Weights of a small GPT-style language model, trained from scratch on English Wikipedia: 153M tokens.
Each number is 128 + 32 x the weight over its row's rms, rounded and kept within 0 to 255. Layers, rows and columns count from 0. Numbers have three digits each. The size before them is the row's rms in percent of the matrix's.

# layer 2 MLP down, 64x512, rms 0.149, rows 0-63, columns 64-127
100:089123126169150112178137126132152096095199116117130082138132127172172083149148139120160120130151143158163109125125099140113060157118129196128121116098071162145177079124168108102214108161065164
114:090158124120142152119150119107091159150175080114178151124127128090111090115149119117103173126117138195146049152137101099133084077110067074128149174132107170140192071126128085113165094165247080
105:190125121118136132162164140111171171119139177110111131122178129122162112156104069114163123128134131146186150193171164107145140183092121132129105116162090091116130141133180112143140102135182136
117:067136155095115178136095112099153097122163138055045143136128126112147111090096102167073112129142115107169144167209153160167167129122171104128139180149143172123114148137158170118131126117129105
091:132131132089110119163115125156109141129243097164127133121113126111128127162140126141113160125161126121210017114139153174169105163117128112129137173174160152097143220127222137154143101144180136
099:145126083161101132074163105129135138122074131142109174127122125153128108142140116116128152128124146131152149120138126109134091106127123111129146138141110108115161115194061083148173113140094182
107:229158130152124156164143148134145090196139078123172174104145126120101120138106116189091165126172116107129165129134147160168079128143128149127097149226193109187133176175158183122137090155140158
088:200111089148147132138160140151065124159150080130126133134085130102173138124129115139133141133094164162092141092109124106157103191144157145131176186173090090083127150074106128144141178125112090
097:103129162137119160102115118110090080178199115108179180140043131151135101108097095136155096133149113085177072118102152114089113074117138124133155133119151107103105072129073131146108190088108175
093:109126152138129117117144091089113128126189112115177090140136132104115110108126145103170064132117119139099180109170139114084105184099071108126124118135117060219167081126079188114106120077125082
093:099138181103128114057111124148148152105142123131156090121138129158104152213158188070149123127116115166187122143081121166191126125095144120131151140038111126101151092143179108115118175096173130
090:069127110151104159165156166128157145141088083145145122139133128116126136095131092128149128131157188125175129115100123135100138165146099122128138080124141167152089116132135089118119157157140172
094:110152136121111133121085109134173104155141124131134138138102129134103135181125155119086121126138144091175114129098092164123079130150119066126115210102115177109150040150128087149183144128124113
107:130153140102179122091138128124131128192160118122096187138097129151134168095178144221132126133134143096111045156119196077130166119116092103126091138167162169158135085154135145125132180122078101
098:225077160176143158084193173098173087145063148139086211131084131082187112182158080088144120130121106142100146142110161176145164180108151100131141145137133139136109139145123168138140126129123154
090:127118141163102105137161111157131187136192138141174157143127132089143115119134163137099086130121144139111090132079166085167141219160129096128125171161098139071151103184193063166114096190145160
091:125132144069117138097135215072147213180047062135115105133115130184078169112082076143124147128128119097100087144067138099105164159107132146134069074136147108111100186091167104159162178159077101
117:069105153135108190123140170110107129085085144134130119121099130141164132088048133111151150126129092165115073121100143112087070092106121148126112118128160112105075114108053081173093073113080137
096:100098145093154108141134164130114114071174141117162140124158127116106144132118105115073142131154132087026150147180147203157136080118117136129104089114111120110133112123145148134144178135098112
094:151100138127136102119164177115136086166097145156152117134122124146125154140150084091104183126136185108113129136052122144070078113153136151123151130135141135142084152121169072139071158160123129
092:143105125110136126066109138089119119128067189119186134120090125132140159130111140124140153126125137126146102102098146217123116105150169088124115154071070155181171101173129076145119068155160157
091:070119144076108050109164163114197115077101159142166153133134127117135102146155105140119128128137103105105173152122187108100156119070148117130145110166104125128133143161066148151094090159119101
109:089155078127138113083103188144101112037048172102145100129104128108146103122117109059138143127090130132103079146085172143108130090087166130129099144094101160120071119130085125167072052117102100
111:132137138175132207110166137088129125055078119118063047121111127103149128163176142073126134133078137090094098127067156195115107158095139135133173132110078131147080170128158089150126102127174107
096:076102169088139146127157136142166165120120135121090116130153129121146117115134163136089094128118133132104105109160115147169146139103127122130137106127108149052135089129011111152255123124105089
115:219165100066135129164131138125105170194117155153076159133192130144128137105074102114124075125125160124152125165144103158121128095180086137131129133180115143134140124118142182110110150040162168
096:132116074081141150151139106114102103094036118112133129151114131075103113136120167119143133132141174088115058132090111113105211103123099135125082095142121168180160115103145131089043127140150164
101:145123082118141159138168127142132138126096094124106118106165128150079116095192130127120158128063128133063137132145200094122126137154146134131109103110066119107129076125111100110147121186106099
102:119140131103137063124102103144121182144169147099184164111164127106095193178123147210151082125210096114143115137142119184091108172166185104127105144138154148156141073132099142136088153060113146
095:112115129082096199169146061127138100127140117107151135118094130093079074087138128159118095123130115099164087096183160162129111149108097098128123168116128125159147059131077099149085130133079129
100:114181151102162133127105161166141101113066093142070154111087129150119089145108154191210164127103105128205127144146124132149127115174168124133118052214081104161122143104111185085093130155158067
095:099133169168139155152140096104143204118094062138117150135147126145104072173080117118068098128128146106161107145140146204120115104105091124130123081121091133127135143159080125106118121086130166
088:191138126126133098155128105135154210144097141131178089132174130117115162195094138134096097130142143178133132096110139174124131124147128129130105120093168128063107224113104131113109159129113074
102:086102101109174128119138130151125111090115093126090156125148129113090156125133097168159130133158171087143138113110155161089190071087138150127132112159136116174159116125105151113133149141171198
099:078123142098158112107140147105131129033103115130147151133141133120103087168107119082128133129127186116145173155115152102120186126085171109126110109119056139161111151192100102157125106102059160
100:146115119155144157175144069124166113114156138130041147136147129164138144150137083188090074128177152131147095100161151164100109130095067138130162138153109127134125113099075144108100146083149081
097:107122105146112081165104133124137123164138123162102138133129131057140140094114117117122142126138155132230145121118163124082131071103103188128143144091129121047087018125071107152164141120139151
099:192096110156131178095117120148104107117122128127169067131117127087071150121137158109157136128114145075141167078124068148160122171155123116129141092135120067182148196142157187089141064112210122
100:116191131185093124110131096125179164090211133152041138135139129129144134121154115155126093127150094113179159091149130065153204095150152152130101166169153102136103157125158201114211084087199113
107:116162115121098101095171211144149116106131100075132110140082126122110091094145135103158151126125142150073043156090118129108151110078104207125127134127091118111120162161152116085100083119120170
090:138180134087149060106137158122136098100201108165158125121119131090142110128130110089161116129153133151131182140104133127137136124112097152131142126124080137097134099127171089179227092067117144
100:206190138131111100192094130177130085192125141126162144132128129111111175105178112149140097128162167092103148106112162183051141139174169076130109146167118124130175151163166106123172167110178190
089:090108124145113169129124110122193136169206046139155112135136127187115176118183155132125151129112146142057102181123140145106140107163156159126100133136140106255094103057067134104133140115140143
094:106122107054103061076189091157187128059067135091118118125092130133077099111109085080128102130119143121151156139135119127077135150065175105130150100090042156175071093125133109138141156134228072
101:164102115128146066126119106115158131116157120164083066145136129194108096151145196095148149128111108169093083098119116205146124098096201153128127122081118114099070159187126092138128124146141100
098:071153163118125183145102127121099135116111125099136183138108127183130147115147109128141134128167086086114139160179215165102062160150100165128095115223176155145080095097103150184082119161189160
093:130118102129114131113161117078085119091132132070168091124079126154107109111184115129141145129183088128129068146120172144195194162079144160126103143096128156140170083150074094099119106115115155
093:117194083133106134123122035139154091172138108171091137142095132140093130129102105133115105136132156109102115089116150159084100121129070144132155185123141125141173086188140162114119164140088135
121:159149120109120138129140130159119160119073076072112114125091127159162079143113116107050115126093140144134149091112128118086152135085076097129160156100088178094137041055083081157113077142146182
096:132141167082149124097093127121113108123219109132114178124158130152176145141093166104101152129148095133173005150124115089128107067138127059132130182136110167138145076109149083116134164102119178
100:210160097097133115073208135102105174077095085097116157134180127135154128150189098114121115132104130150080096180077136110141101132087167154125118051136092173159153088166159102103130086165079199
107:130110149161136151136135074109066152153114160074166151136060126110127145131136137126063142129108124161157192151135204139186169029134162112127101156098163159115108132081151069147137134165224168
089:120140141162096130155110082111104111164139140164098107117137130098112134133152093142180110126116172113125140135087124080154091166130130135128111113119113043086173101124071124128096107097194182
102:119143136152159117053133148125101150070140168145070116128091128101153054109085096123144136126063152112090143075117133108150081155036182123127127124073073128093103111152087104156139066134100110
111:158100152157113156038111124155108068096178230083114129121065125063148057105146138090145081131060132098094168157090154140131105154102085154128149141100112121133136148114158074138184068115103073
095:080148139152123133106186180141134227146161092136182155131144128170107084134115102090180164133103151111086050151124065164097142133103111095129139108166127108081103177137147113118104106100177143
104:135141084178110161099145144145141156031144120040101122118113130149138040204087122138112109127073135121101112178078157100154136094042173135130131121114110124085126168168093086138048085161133119
092:112199155151124149104141111155143196055096109051130147129157127138136085119142124118112107130132138156147130172196147155199170157089118106131064137131124175117152176088184151139159085104071132
122:111117143136079170049107120173127113088051102092127096134090129068091084114155144084076163128075120128053183122093162111143140086097136116126128148078106142075145043146131091135104050141076078
092:131098081131123108119135086121085083182061121165119232122090131119096175153078168157142088128169130119081141108105104120142182102192083117128077128144156158145109056120110147136076171152045068
123:060162098103103126108112105139116178100155086082162123136162127204135076134129164102099126128073107126128050141081176080156089108082129154127131102105087146091121116156111043112072093128107167
097:051128134132058143218076148140099130152155127089148107121107128207093129082120120161111154130109121132109111125090153158134179110148113120129148183152091108094128108113113123134142085130189144
097:113158131132091153115145107169133127127053098119102129121171130098093101156128130159175134135165133195058088093190094091142137076122061116132156168134167104191136129113110089092067110152167187
094:140131120167161092153100185127145080093089094117174144104099129170135141092133095145168165127136142111114125149103103097154156133100141109124118056096162084135130110121120161129119136105150121